{
  "n_layer": 13,
  "d_model": 128,
  "n_head": 4,
  "n_kv_head": 4,
  "head_dim": 32,
  "d_mlp": 512,
  "vocab_size": 8192,
  "activation": "tanh_gelu",
  "norm": "layernorm",
  "norm_place": "pre",
  "norm_eps": 1e-05,
  "positions": "learned",
  "qk_norm": false,
  "attn_scale": 0.177,
  "bias": "all",
  "tie_embeddings": true,
  "parallel_block": false,
  "init": "uniform",
  "init_std_qkv": 0.0531,
  "init_std_o": 0.0,
  "init_std_up": 0.0531,
  "init_std_down": 0.0,
  "optimizer": "soap_variant",
  "lr": 0.0057,
  "beta1": 0.95,
  "beta2": 0.98,
  "weight_decay": 0.084,
  "lr_head": 0.0109,
  "grad_clip": 2.0,
  "warmup_steps": 200,
  "schedule": "cos",
  "final_lr_fraction": 0.03,
  "batch_tokens": 32768,
  "seq_len": 512,
  "doc_mask": false,
  "train_tokens": 114400000,
  "steps": 3492,
  "dataset": "wikipedia_en"
}
Each number is 128 + 32 x the weight over its row's rms, rounded and kept within 0 to 255. Layers, rows and columns count from 0. The size above them is the row's rms in percent of the matrix's.

# layer 5 MLP up, 512x128, rms 0.154, rows 168-194, columns 0-127
size [ 77  95  95  95  97 112  84  98  92 100  88 105  85 102 103 104 105  98  96  94  94  96 120  93 106 101 105]
[[145  66 129 144 202 133 169   0 103 148 133 105 132 141 121 135 206 119 153 140 128  83  57  92 148 132 127 125 147 101 152  91 159 161 131 107  71 110 123 109 131 123 143 102 110 144  97 149 140 140  93 148 118 158  74  80 144  91  96 137 134 135 163 130 136 127 158 177 104 118 149 131 166 156  82 161 144 155 127 150 213 132 141  90 118 134 163 142 161 127 112 141 147 115 133  94 105 157 128 103 127 122 102 150 214  61 157  91 114 138 125 132 176 130 109 117 162 110 154 141 109  43 114 143 160 118 180 152]
 [149 144 163 108 125 134 138 187  93 119 146 119 106 168 105 134  88 103 174 122  97  90 141 116 139 162 185 175 107 123 168 130 113 125  79  82 121 124 102 129  91 132 112 185 128 103 140 121 133 151 120  81 191 165 100 138 120  81 142 170 108 139 162 173 113 126 184  93  89 114  31 195 116 136 134 160 102 131  93 122 110 123 125 144 117 150 169 145 152 129 201  83 144 113 152 173 107 139 128 111 154 106  96  82 192 101 133 121 187  77 155  58 101 148  99  90  95 132 165  82 132 162 143 169 116 191 172 133]
 [184  89 181 123 112 154 103 102 115 116 157 104 156  82  78 108  94  70 166 141 151  98  97 133 123 139  97 130 138  50  96 112 142 169 141 147  88 131 114 135 144 160 145 162 135  83 143 161 112 124 151 142  65  56  98 109  70 146 148 130 121 157 152  99 194 166  85 158 164 121 186 146 145  71 133 163 104 150 207 114 128 173  61 112 152 135 142 123 129 150 196  64 136 132 120 128 141 106 154 147 112 102 135 156 139 138 137 132 130 157 137 167  49  88 148 107 127 149 191  98 131  80 129 148 153 111 165 102]
 [127 109 185 158  91 135 162 116 131 107  59 113  98  77 112 129  94  94 110  45 142  85 164 185 140 139 107 160 143 113 151 141 147 106  91  92  56 179 135 193 138  98 171 108 147 107 160 147 110 117 133  78  91 129  82  88 127 184 109 168 105 188 108 198  87  99 109 148 104 165 172 138 132  78 115 110 132 144 142  94 157  98 107 155 137 146 133  90 103 135 156 125 102 146 158 158 184 164 163 132 116 127 144 126  90 187 127 125 143 118 120  95 128 138 172 161 134  87 178  93 196 190 123 118 118 119 165 129]
 [148 164 100 155 147 142 168 105 139 167  99 187 206 132 106 120 121 117 103 101 158 100 161 163 110 134  86  84 158 114 128 103 161 125  79 181 143 105 124 123 135 136 134  78 130 117 109 115 166 141 104 152  62 100 109 147 161 202  73 128 138 183 151 103 123 149  88 166 147 142  67 124 132 123 118 142 137 135 125  79 129 111 127  70  83 141 137 109 173 154 162 132 132 146  96 124  95 163 172 134 133  94 168 115 108 111 137  75  41 132 120 109 132 116 118 219 137 142  88  44  98 126 196  86 113  93 122 167]
 [137 127  91 141 119 167 186 145 118 153 122 126 123 122 109 129 134 120  94 120 105 148 128  99  59 138 158  89 121 122 145 113 111 131 132 128 127 135 211 155  98 180  65 102 131 145 115 153 149  89  93 128 117 140 160 122 130 117 113 146  99 108 133 117 195 223 125 126 148 123 116 151 102 141 148 103  88 109 126 121 134 161 159 156  67 102  85 134 173 127 137 174  84  85 166  88  85 113 149 142 123 123 140 128 161 139  97 114  88 144  87 122 177 173  98  62 164 148 148 140 120 220 222 137 168 212 122  79]
 [129 132 106 182 117  82 151 100 154 125 138  92 141 170 181 176  82 108 152  81 119 148 102 140 143 194  77 113 138 153 111 129 119  93  96 139 136 138 185 155 150 163 117 132 168 118 188 172 159  96  99 114 132 112 107 164 127 163 149 158 165  83 106 128 138  87 156  93 128  76 101  54 104 137 125  90 163 120 156 200 165 144 137 105 115 164 209 123 162  90 123  93 139 142 120 103 145 125 113  84 108 155 154 128 157 110 121  90 140 128 138 110  94  94 112  38 157 160 153  90 146 230  85 118 148 139 112 118]
 [100 141 163 160 111 146 127 161 123 184 100  79 128 159 100 104 168  82 196 126 160 105  98 136  98 104  91 122  97 145  96  95 173 150 155 140 149 143 123 205  83 192 121 174 100  83 141 126 125  76 136 118  94 129  99  81 124 192 102 116 140  55 133 143 121 131 150 130 158 178 130  95 149  49  94 157 131 173 188 135 172 150  79 130 134 185 145 111 112 139 140 112 138 108 103 126 108 139 123 119 129 167 106  87  92 109 103 152  96 169 202 159 138 123 158 149 116 144 157 118 113  86 132 170 104  79 170  67]
 [102 145 109 138 118 101 103 160 160 113 153 163 113  82 148  90  90  81 137 128 112 125 197 144 198  81 139 139 128 114  90  60 163 111 159 155 151 155 112 145 146 179 129 129 127  52 184  98 138  48 113 144 137 138 138 134 159 114 187  77 119 118 114 156 125 177 111 109 167 141 106  92 114 156 148 157  95 138 127  85 107 171 167 145 162 120  89 137 126 194 108 104 113  56  73 129  96 118 161 156 142 118 102  79 159 185 112  96 119 108  87 114  78 148  94 119 134 123  87  64 168 141 159 120  91 170 165 131]
 [168 162 107  93 161  97 133 152 163 149 194 124  96 171  83  95 106 163  89  93 135 111  86 189 145  54 169  93 111 133  89 114 172  82 126 133  98 106 145 111 175 214 110 115 118 122 151 118 203  99 186 124 118  82 164 104 104 105 138 152 124 115 156 128  84 140 129 119 106 146  83 108 123 110 141 138 116  93 173 107 160 116 134 131 114 157 109 140 151 171 138 113 132  78  86 134 185 177 157 128 139 168 132  71 132 134 162  93 134 122 172 130 105  83  78 124 134  95 145 131  98 173  85 144 199 119 117  56]
 [ 33 117 147 100 150 129 168 134 101 153 129 107  92  91 154 145 152 109 166 128  91 130 135 185 245 181 131 111 170 102 136 120 146 169 104 109 162 203 142 117 125 147 101  95 122 165 134 132  73  68  83 144 137 163 129 104  83 135 140 152  93 114 119 167  72 131 131 139 123 103 152 116  59 167 116 132 181 136 137 126  83 137  94 151  81 125 171 132 122 150 105 153 179 131 123 117 135 125 149 149 103 123  85  83 159 142 136 101  85 127 148 198 104 111 128 128  88 146  99  86  82 134 181 127 138 147 176  77]
 [ 82 176 183 111 110 132 169  84 152  98 159 126 147 143  94  79 141 117 147 161 145 112 120 174 112 202 132 147 150  70  99 147 110 186 137 178 190 130 104 153 124 126 166 101  48 114 146  96  88  66 129 145 110 130 103 168 151 135 156 111 123 139  87 108 166 154  57 112  84 168 113 173  60 123 157  91 128 166 126  80  88 136 112 130  91  82 133  91 131  98 148 136 171 128 100 168  98  83 165 115 102 141 145 117 124 122 110 135  92 161 168 140 140  68 100 158 136 143 131 127 205 139 128 148  99  83 160 152]
 [202 143 130  88 151 144  88 172  61 117 112  89 116 136  76 131  70 172 150  80 157 127 127 107 202 126 158 128 131 111 148  93 128 137 135 184 186 147 130 132 121 197 105 126 162 146 135 117 139 119  31 186  85 141  74 113 136 110 105 113  72 127 170 187 111  84 140 123 173  83  86  94  85 120 137 126 120 147 116 124 132 151 110 157 134 123 179 179 128 170 127 102 122 135 114 134 176  75 154  95 138 123 196 121 106 109 116 140  93  97 119  95  61 138 102 143 140 117 126 146  94 152 100 162 114 125 168  93]
 [101 108 117 103 109 133 170 118 160 185 121 148 101  88 189  98 105 133 164 163  86 177 157 175 152 111 188 111  65  64 101 127 157 133 124 165 157 142 163 141 102 138 133 146 152 142 134  86 145  85 141 155 113 140 134 155 108 139  83 164 110 114 140 130  82 206  78 122 167  96 136 112 159 144 175 112 137 107 142 189 154  87 118 178 122 133 105 133 138 125  94  72 145 154 146 166 109 119 143 152 106 157 100 142 136 198 138 171 133  69 147 183  53 132  98 119 130 122  90  73 105 122 100  47  75 141 155 123]
 [142 208 159  74 162 159 102 104 162 149 123 162 109 103 105 179 107 143 177 150 126  94  72 115 135 119  93 115 137 159 111 176 147  91 136 108 126 102 139  85 130 148 102 114  76  97  81 117 153  88  90  60 122 126 131 208 164 155 120 161  52 135 160 172 123 133 166 127 126 131 159 148 118 139  75 127  70 103 155 132 146 113 180 121  76 205 132 122 114 123 141  89 144  74 102 124 146 148 184 148 115  96  78 146 133 178 142  86 116 129 131 140 102 166 104 128 140 124 116 118 128 152 173 104 208 130 160  69]
 [153 177 171 153 170 125 125  98 193 102  77 196 122 133  93  85  78 109 135 145 161 158 148  97 162 118 123 125 142 121  87 134 150  94  47 176  97 131 106 124 174  86 112 143  89 104 119  81 156  86  57 209 161 166 167 132  99 120 114  93  99 147  85  96 140 148 204 125 121 109 124 102 142 175 158 147 197 120 117  91 209 152 110 125 172 149  94  78 147 178 119 143 107 133 123 109 105 128 151 134 128 118 143 115 141 175 154 179 137 133 155 127  98 114 139 151 143 163  70 130 123 154 123 114 119 138 147 164]
 [159 149 123  95 122 128 103  88 166  83  90 107 125 118 106 126 100  87 170 150  94  33 131 119 168 142 108 115 190  87 147 111 171 172 127 130 158 142  69  51 172 110 133 146  78  69 144 113 144 130 151 114 153 154 112 157 128 153 105 172 115 161  97 132 202 135 131 135 111 109  95 164 144  98 132 127 146 152 125 134  96 152 158 127 108 201 108  84 171 163  47 111 158 133  98 132 155 120 153 108 162 112 147 158 165 170  78 149 161  65 162 119 135 120 117 164 100 200  85 126 151 152 133  90 108  89 151 150]
 [181 103 110  81  99 130  66 110 138 133 141 122 114 159 107 137  99 150  69  56 171 137 152 163  84 140 121 157 100 108 130 125 105  78  78 184 155 158  84 214 106 145 161 147 178 168 162 121 116 159 121 127 160 159  89 132 184 183 106 147  76 141 129  93 128  64 133 155 125 149 136 105 120 144 151 112 129 141  88 121 100 144  88 184 140 147 104 164  69 154 102  44 119 122 152 128  72 147 165 158  71  77 152 161 135 106 110 123 138 130 121 141 119 135 171 133  99 125 117 150  82 100  87 152  96 170 152 164]
 [130 168 159  49 155  93 107  96 109 160 135  71  96 100  98  61 163 138 133 113 147 120 127 152 138 145 164 141  88 106  84 149  60 168 142 108 139 137 100 139 120 134  72  91  93  92 123 103 167  47 173 162  89 174 140 114 108 110  98 152 172 147  83 134 138 128 118 164 106 146 111 140 131 164  90  38  90 131  60 174 111  92 126 201 108 161 156 124 143 114 134 125  79 194 150 179 132  99 112 133 138 149 140 131 103 129 107 115 157 137 138 109 113 140  99 110 151 124 158 156 125 214 153 133 148 177 134 113]
 [128 145 138 165 121 169  69  85  84  79 131 149 211 133 129 137  92  88 154 179  98 150 123 158 134 154 125  85 178 146 146 109  87 114 140 151 126 159 120  85 163 168 101 112 151 162 125 157 128 129 124 171 122 134 101 131 165 176  82  88  72 194 172 136 149  97 149 113 133 103 112 113 131 150 104 112 124 166 154  48 148 165 203  96 137 127  86 146  84 142 127  90 133 103 139 146 147 162  76 123  94 149 184 143 147 133 138 116 105  94 148  92 139 145 181 150 100 104 157 124 118 116 188  52 202 145 168 108]
 [154 137 149 144 154 115 114 122 109 151 145 142 146 185 120 117 134 126 111 122 151  78 122 167 110  84 199 146 128  68 127  95 128 186 108 150 113 141  59 109 169  60 129  70 155 182  68 146 133 192 131 113 110 133 105 171 123 145  70 146  72 137 129  81 110 102 115 115 154 118 137 165 107 183 132 159 112 102 135 157 175 131 139 142  89 135  64 161 129 118 110 130 146 151 132 133 178 124 130  71 137  84 156 177 131  89 145 125 151 106  79 167  59 130 103 194 151  92 138 119  72 125 113  64 101 150 185 161]
 [145 113 143 159 111  96 118  80 103  71  31 108  63 157 185 147 161 181 144 141 143 102  81 104 136 118 151 154 158 129 146 153 164 106 129 165 182 117 136 148 161 102 131  97 176 120 103 140 127  91 120 120  87 103  85 160  39 144 126 144 181 107 117 127  93 109 172 122 183 129 106 142 116 109  85  95 126 142  64 180 149  91 172 120 141 144 131 131 114 111  58 165  93 149 100 102 191 134 144 147 121 102  98 124 125  59 171 173 132 137 101 133 113 104 122 167 142 126 129 128 204  98 109 111 165  82 140 128]
 [186 117 118 158 115 138 132 102 113 176  94 100 122 109 110 112 120 167 129 131 151 119 146  77  39 156 157 130 133 151 126 123 159 102 164 118 161 152 174 140  76 147 127 171 173 101 144 109 205 116 107 163  96 218 103 138 160 110 156 124 138  85 138 126  60  99 127 145 112 163 109 102 162 148  98 107 113 132 144 165  64 119 143 205 110 129 143 151  89 116 110 135 108 111  77 170 184 233 109  60 121 128 147  75 140 137 161 113 129 126 149 170 140 125 164 108 158  97  96  81 148 140 104 154 143 130 116  95]
 [140 116 155 111 162 123  85 100 133 127 131  73 156  95 113 172 163 132 110 156 133 163  99  73 103 110 137 111 170 182 115 138 127 152 197 135 173  78 123 134 176 147 112 120 192  85 116 111 139 139 121  85 124 159  89 147 121 115  79 102 162 159 158 123 136 112 155  93 137 209  73 126 137 140 117 137 162 123  75 126 125 103  94 145 119 175 162 161 135 108 103 157 113 121  74 115 165 175  84 128 163  93 158 157 154  43  99 110 128 110  78 158 140  37 130 106 102  66 141 151 127 188 146 117  70  99 166 126]
 [150 116  81 126 153 159 140 151 105 134 102  80 132  94  53 177  65 140 182  68 142  81 178 130  68 114 169 147 164 138 124  93 142 140 102 143 169 155 112  97 126 157 141 125 149  86 118 160 158 120 137 132  87 101 157 155 122 149 164 206 128 101 105 163 153  60 166 148 167 179 163 108 103 129 130 174 149 143 159 118 115 135 119 172 127 130 151 103 146 167 144  81 118 125 148 107 129 142  99  88 153 200 114 150  68 109 166 107 113  91 115 140 123  89  35 199 128 117 114  82 131 153 112 132 139  79 109 135]
 [107  82 121  77  84 144 121  82 119 161 123  96 131 136  75 119  75 192 190 183 108 113 155 153  87 130 121 143  94 134 165  96 118 118  93  89  98  93 119 125 129 129 139  98  91 142 131 150 162 127 132 143 162  85  94 121 134 120 150 183 110 120 158 145 121 132 188 153 122 153 141 129 114 118 144 108 154  77 159 213 135  74 113  95 141 211 119 101  96 139 159 148 128 152  99 160 227  77  97 123  99 115 159 122 148 123 131 142  65 104 112 174 159 135 183 119 156 102 105 142 103  89 184  50 138 115 144 143]
 [ 84 168 115 134 152 152 106 136  83 135 161  79 143 159 105  84  79 103 131 109 105 145 141 203 140  98  94 129 131 141 170  65 192  94  85 146 143 106 123 122 122 131 166 167 160 159 161 164 103 121 139 108 162  85 115 113 195 145 121 102 121 127 127 128 145 161 172  90 138 105  97 135 128 156 107 132 187 184 164  93 158 147  84 112 110 131  69 160 100 143 123 145  93 103  99  84 113  79 121  98 128  87 117  53 175  85  74 101 131 115  61 134 102 184 184 136 126 171 127 117 167 138  71  97  81 112 133  97]]
# layer 5 MLP down (transposed), 512x128, rms 0.138, rows 168-194, columns 0-127
size [ 83  98 102  90 103 116  91  87  97 102 101 101  89 102 105 100  95 100  91 107 102  94 104  99 101  97 103]
[[139 139 158 124 158  73 135 129 150 108 146  90 151 147 119 142  85 102 123 128 119 169 117 116  73 111 167 128 157 106 109 183  84 126 165 157 171 126 112 102 138 117 121 137 201 113  98 117  84  81 109  90  74  60 153 123 127 111 141 136 107 164 115 110 143 146 102  82 102 148  99 187 123 114 134 129 175 173 117 106  84 120 155 158  83 150 138 168  78 149 136 133 110 146 138 143 162  94 174 150  66 184  42 130 130  96 143 210 131 200 170  86 129 152 159 105 106  73  99 142  77 164 155 127  76 134  98 107]
 [152 103 118 182 127 153 117 107 117 113  72 104 168 128 124  89 137 123  43 127  92 170 137  97 166  97 177 128 130 112 123 138 104 169 166  93 145 113 195 139 131 133  99 157  93 130 149  86 133 115 117 159 123 127 111  75 119 209 187 110  78 115  74  95 204 126 172 154 104 150  66 182  93 184  96 129  90  86 153  83 186 131 127 145 140 151  85 130 107 124 109 144 117 136  96 105 117  48  82 130 102 107 141 111 181 122 125 174 134  92 115 123 114 148 150 126  77 132  84 118 112  95 137 113 172 125 175 109]
 [ 88  95 103  88 123 112  54 144 135 151  95 126 185 150 133 175 160 161  83 111 204 105 119 121  56 102 185 110 122 168 184 136 162 156 158 153 155 116 127 150 150 126 118 139 154 124 124 160 128 116 143 139 115 126  93 117 138  82 143 183 129 133  89 107  51  85 187 132 150  46  92 194 113 164 173 165 148 114  81 119  98 114  85 141  89 179  82 112 104 107  86 151 100 107  96 163  92 117 111 146  91 144 117 146 104 141 122 170 138 125 166 162 144 132  93 109 144 143 130 136 156  93 157 110  76  91 179 151]
 [164 162  97 191 138  62 160 142 118 138 131 115 160 100 137 135 158 114 163 144  87  70 121 102 124 134 161  98  92 150 176  84  86 152 149 146 130 133 140 111  92 113 118 115 163 117 196 150 116  46 124  78 164  98  65  95 121 144 164 116 161 114  89 148 109 149 117 138 135 154 114 192  85 130 139  98 144 112 179 120 111 161 124 120  82 178 144  99 125  62  58 134 100 168  95  84 106 107 175  76 126 142  66 113 108 121 127 132  90 154  91 128 164 112  89  89 176 164 132 154 145 132 131  73  58 151 120 116]
 [103  81  50  78 133 139 138 122 108 120  91 105 110 163 110 149  85 116 106 126 182 112 105 182 117 146 188 136 148 185 137 106  96 168 154 145 121 155  92  86 116 177 118 154 180 114 110 178  60  84 124 122 131 160  82 117 114 105 198 135 152  95 150 112 121 120 151  96  92  76 116 132 116  57 148  99 128 107 157 140 149 173 195 124 130 138  85 123 136 164 138  64 186 129 197 152  96 122 146  76 121 103  81 129 140 111 162 132  94 167 114 143 109 154 159 112  59 165 103 139 113  85 162 108 103 115 104 109]
 [129  89 178 164  79  97 196 162  82 191  99 138 154 179 131  87 143 156 143 185  77  72 118  94 173 107 114 122 173 111 166 101  92 123 233 122 127 153 217 158 129  88 130 149 158  94 166 118  97 108 133 137 142 128 151 140 109 134 144 125 154  96 144  98 121 139 157 154 143 185  85 146 170 118 169 125  90 104 103 111 131 121 147 115 128 131 133 129 132 132  97 103 219 130  45 150 119 120 136 167 127 135 146 167 131 139 130 155 111 122 152 160 127 120 107 132  98 114 114  42 100 135 133  76 143  90 136 133]
 [ 99 186 135 106 157 167 143 135 148 107 142 134  93 108  37  96 184 116  97 160 149 116 167 150 109 125 111 228 146 128  93 197 111 145 104 129 152 115 109 165 122 138 109 153 149 128  54 102 116 125 158 151 115 144 196 170 111 123 149 158 124 164 128 125 150 195 162 159 103 123 122 115 156  82 149 152  73 113 167 146 135 104 157 131 134 140 142 130 138  79 176 173 128 127 143 182 116 121 168 156 160 105 160 151 129 150 210 114  99  85 175 141  82 129 174 184 120  92  80 134 125 120 193 126 118 139 124  85]
 [153 157 156 140 117  73 114  70 107 108  69 153 148 173 152 112 123 137 109  95 110 131 180 108  94 109 133 127 130 113 198  64 105 100 190 157 131  86 167  82 147 127 115 116 119 116 193 107 203 175 109 138 149 126  86 144 193 147 124 126 103  93 148 109  72 143 100 137 104  34 120 151 119 181 157 142 119  80 109  74 141 126 169 149 134 122 109 170 136 143 125 129 166 117 134 134 111 129  99 174  92 143  93 194 154 145  94 144 186  93  84 132 129 169 102 193 129 118  98 153 120 153 107  88 157 131 110  87]
 [146 192  93 115  72 102 100 176 173 144 152 214 106 139 111 174 152 162 148 151 121  84 127 136 147 168 114 145 129 109  80 121 133 135 127 123  94 134  55 112 185 171 147 109 101 132 133 112 140 131 124 139 145 175 136 165 181  87  96 165 101 175 122 101 123 167 198 122 130 162 126 138  65 130 137 179 164  92 116  82 153 135  70 112 105 143 124 117 172 174 144 106 118 137 120 171 172 133 211 178 143  64 113  90 129 156 128 112 183 119 150 155  68  94 117 139 159 139 125 129 172 132  90 137  96 164 141 110]
 [104 167 116 136 128 143 175 140 176 177 133 121  95 114 148 176 100 133 137  89 136  75 159 137  87 133 142  91 116 144 129 167 150 109 103 133 145 128 101  78 174 231 197 163 114 153 155 119 104 164 123 107 130  73  92 128 124 123  61  87 158 162 106  98 174 125  88 135 174  94  64 124 168 140 154 121 184 119 137  69 124 138 139  91 133 132 125 180 115 107 124 135  83 147 203 110 171 144 112 119 114  89 152 143  95 120  81 173 137 163 106 177 144 171  75 141 153  94 134 151 143 158 130  76 139 134  60 125]
 [151 138 141 151 111  94 101 151 176 105  70 104 188 174 154 147 182 122 197 158 120 138 131  63 121 136 155 154  99 114 179 181 137 110 129 187 154  58 141 156 197 137 119  47 129  90 127 177 108 122 123 120 155 143 108 154 124 206 104 137 174 103 130 104 115 114 134 126 148 130 111 133 100 169  69  77 188 112 150 161 150 116 194 106  90 135 119 118 118 155 164 131 148  87  77 120 135 175 121 107 130 171 159 117 121  91 108 149 140 173 132 130 117 145  74 160 133 139 194 155  92 137 144 137 122 183 149 141]
 [138  81 181  94 135 145 141 180  72 126 125 105 100 144 180 145 146  74 131 138 134 156 112 134 140 153 220  88 117  88  82 164 171 163 169  94  84 140 180 117 108 119  85 136 130 100 171 182  95 118 109 159 184 169 126 138 124 117 131 187 116 143 120 114 196  57 144 124  89 137  99 151 140 123  81 156  93 122 187 159 159  91 123  68 168 116 111 117 152 127 165  97 120 121 161 112 120 121 105 120 110 132  71 143 106  97 144 100 147 102  74 159 118 169 154 154 138 108  66 148 138 117 115 142 194 135 161  74]
 [ 96 163 138  83 134 170 135 149 159  93 119  29 145 150  92  92 161 166 122 139 150  78  79 139 170 134 109 121 136 110  86 152 134 168  97 146 152 135 156 108 122 139 101 119 195 140 153 113  63 104  93  86  97 108  91  78 123 156  94 107  64  94 120 181 182 108 140  85 151 119 144 129 128  67 113 158 143 120 113 170 148 172 132 131 150  85  95 143 118 149 153 148 138 141 108  71 151 150  85 114 197  80 203 138 141  86  95 146  84 144  73 127 157  96 126  97 126  83 126  89 131 173 113 128 171 100 152 127]
 [138 122 156 115  92 116 195 177 120 168 180 156 146 132 143 159  98 136 112 129 140 114 183 129  89 111 155 100 153 160  88 163 132 141 115 103  89  68  97 120 150 119  80 130 159  52 121 143  98  92  99  53 109 132 142 142 211 115 131 163 132 199  91 144 107 155  94 155 158 203 109 103 110 193 113  96 107  90 136 109  81 127 109 155 114 159 130 164 129 127 163 111 103  72 155  59 123 156 168 143 115 118 140 132 127 152 122 143 170  96 118 158 113  78  86 118 146  81 115 132 106 170 111 201 134 152 110 177]
 [143 130  73 139  96 101  94 106 136 130 105  80 151 192 153 125 100 128 129 113 166  98 127 144  96 179 133 165 230 126 170 133 153 169 131 166 137 138 147  69  75  97 101 129 119 109 154 120 126 110 151 176 103  85 130 107 126 165 103 135 131 102 165 155  65  71  86 174 143 114 109 136  90 171 168 101 150 130 115 102 108 142  83 167 137 162 114 187  58 101  26 131 139  93  80 136 171 130 107 113 162 140 156  80 102 109 126 160 109  97 105 140  85 142  90 145 111  99 126 172 107 146 118 115 115 137 152 186]
 [136 101 154 132 191 158  99 102  85 167 126  71 181 146 150 173 103  92 133 101 133 166 100 127 104 137 119 146 104 156 100  80  89 185 175 100 157 127 152 135 151 160 158 129 113 108 109 162  87  79 128 120  93 177 104 123 158 125 140 140 186 110 121 118 114  64 191 137 117  85 163  99 137 176 124  88 132 144 171 109 104  98 112 127 109 139 123 216  86 153 112  91 121 124 122  98  84 133  61  77 114 109 121 196 115 169 138  73  75 138  68 132 163 124  77  94 126 130 142 151 129 163 135 122 163 124 123  53]
 [164 109 120  80 109 110 117 112  99  96 146 150 118 163 177 146  88 179 167 114 153 128 158 115  99 123 161 137 176 103 204 151 157 136 185 137  63 176 112  94  99 151 151 176 118  96 148 123 124 167 137 158 107  92 112 127  50 137 134  91  90  68 152  75 146  69 142 132 130 112 162 124 136 161 140 105 144 105 118  99 155 149 163 120 102 158 129 110  74 105 108  85 134 133 145  62 105 153 116  61 134 116  97 180 149 170 120 129 144 160 207 119 109 160 108 114 166 123 125 205 158 144  94 136 107 121 125  48]
 [142  86 120 157 151 139 148 142 138  85 138  62 163  68 124 149 132 103 133 118 138 119 169 116 131 166 134 180 124 121 139 121 110 157 149  79 111 162 113 154 116 212  84 192 135 127  61 129  74 124 136 109 142  85 116  53 146 145  43  62 118 202 109 132 188 120  76 106 152 105 170  81 122 124 153 119 162 100 179 123 148 150 162 138 132  93 178 112  78 133 100 145  99 171 135 101 121 128  86 133 112 152 150 135 113 126  71 118 137 115 126 169 161  79 135 141 130  92 152 129 154 170 160 153 110 168  98 179]
 [ 80 104  96 132  85 168  82 100 118  88 122  79 153 121 143  80 158 145 104 119 119 105 119 187 169 157 132  97 119 135 114 229 184 134 143 122 111 157  95 146 147 154 107 130 124  99 157 167 121 207  45 163  97 169 193  91 113 194 110  98 108  62  63  91 142 138  88 118  84 163 130 104 101 163 174 152 100 113  93 122 166  93 100  68 135  89 151 115 118  77 128 102 165  84 129 149 104 127 120 163 104 122  81 102 127 122 121 149 108 117 132 121 151 164 144 133 150 182 133 163 116 108 139 121 127 122 113 109]
 [127 144 199  47  60 124 151 164 162 163  90 107 111 159 177 171 115 134 134  99 118  83 134 131  68 129  63 132 161  79  93  92 115 162 150 142  96 106 112  91 116  73 164 151 119  72 122 132 166 148 135  77 116 142 123  85 100 134 127 118 120  89 132 190 129 139 143  93  82 108 115  74 162  97 138  94 106 143 118 129 102  77 102  97 134 213 173 110 146 178 133 131 177 150 118 123 170  97 128 145 136 137 117 106 120 129  88 189 105 183 126 184 144  82 104 116 122  91 133  99 116 170 136 166 141 106 106  83]
 [207 141 157 146 124  93 188 200  64 147 185  90 159 100 119 137 109  92  85  93 155 175 125 167 143 108 144 134 110  94 183 136 151 102  79  60 143 153  94 102 143 109 116  98 137 141 156 142  98  80 127 178 194 103 123 146  89 165 120 167 113 146 177  92  99 127 115 129 114 144 134  84 116 144 181 113 103 128  93 113 139 135  69 139 120 156 108 114  71 146 118  68 176 140 132 119 152 130 127 136 109 109  95 144 132 133 144 114 171 119 141 162  91 133 116 159 155  69 114 129  53  38 130 119 104 110 122  81]
 [143 134  63 103  71 135 185 171 122 113 140 160 138 125 135 143 128 116 125 163 126 153 111 128 164  87 164 148  97 112 177 171 104 144  98 117 123 128  92  76 101 152  52 127 149 112 151 150 158 124 158 162 144 168 127 142 129 120  92  95  66  70 146 117 132 147  96 181 126 131 129 105 137 178 174  43  97 136 199 131 156 224 116  73 133 142 105 107 141 108 161 120 131 150  76  99 136 127 140  88 114 144  98 135 120 192 131 154 168 182 122 170 119 190 153 122  98 138 118 121 105  97 151 160 121 159  68  78]
 [112 104  92 181 173 133 122 139 116 149 109 148 123 139 104 116 147 178 125 150 160 143 129 124 100 207 142 145  81 131 143 124 162 135 173  99 135 155  91 164 121 102  93 138 157 124 102 143 138 166 147 116 179 160 133 129 174 142 119 151  94 101 157 167 167  74  71 103  79 177  35 100 124 140  89 121 155 115  97 191 157  70 178  84 155 139 168 137 132  69 138  40 165 149 108 103 133  79  74  83 120 107 147 177 153 115 153  88  70  77 176 135 141 139 121 149  90 148 126 152 123 122 134 171 129 129 134 116]
 [115  90 113 140  72 127 129 152 123 108 145 143 114 142 162 116 115 143 110 149  69 179  80  64 109 124 154 149 119 158 127 143 145 159 105 133 171 136 114 144 148 178 175 120  81 140  94 128 154 227 136 180 134 163 114 131  70 131  73 136  58 104 113 123  89  99 144 138 117 126  89 113 149 153 149  96  94 126 182 127 138 169 135  71  86 156 115 105 192 131 110  90 125 125  84  78  92 125 187 110 135 109  82  93 149  81 119 163 194 104 100 143 137 138  92  99 174 136 182 129  97 171 113 105  71 112 118  72]
 [ 97 104 132  99 159 122 123 161  85  90 136 138 148 109  91 163 121  41 193 116 170 131 103 125 108 121  87  59 173 105 135  67 161 138  79  96 183 119 137 174 104 148 123 152 142 151 117 119 116 116 155 125 156 159 187 174 156  52 113 113 119 131 133 133 199  95 129 130 136 149 206 111 177 138 112 131 107 136 131 198 127 108  91 123 139  90 122  72 163 203 124 133 152 132 137 140  81 105 165 117 168 160  86 146  87 113 120 152 142 150 101  93 112 104  64 147 163 115 127 151 120 158 122 158  92 179 135  89]
 [193 101 135 121  72  89 104 150 119  52 175  82 164 111  83 158 160 149 112 146 141 138 109 115  88 120 117  78 128 131  84 121 131 101 173 139 113  59 129  94 119 125 117 175  55  93 128  52 129 125 156 158 142 152 107 104 131 113 152 149 129 149 168 121 106 122 161 111 150 148 112 149 137  91 126 175 137 155 149 102 131 178  90  90 151 183 150 142  87 136 120 147 138 146 113 163 108 200 143 104 102 128 117 137 144  94 157 168 221 130 138 103 155 170  75 151 199 127 153 192 160 101  91 176 141  96 116 111]
 [173 163 147  55 186 101 124 132  81 144 154 139 133 134 148  94  82 147  76 115  99 112  77  96  97 143 171  84 133 129 149 112 139  77 108 134 146 109 141 169 113 130 120 148 175 138 140  66 111 187 126 159  31 137 111 142 136 108 112 179 159 156 107  76 194  94 158 136  65 193 148 144 151 135 128 109 121 122 132 131 139 123  65 143 146  73 125 138 122 179 105 137 134 140 164 103 118 132 111 205 159 103 153 169 152  99 121 127 115 181 157  81 149 111  95  97 124 128  98 178  70 126  78 132 164 108 132 103]]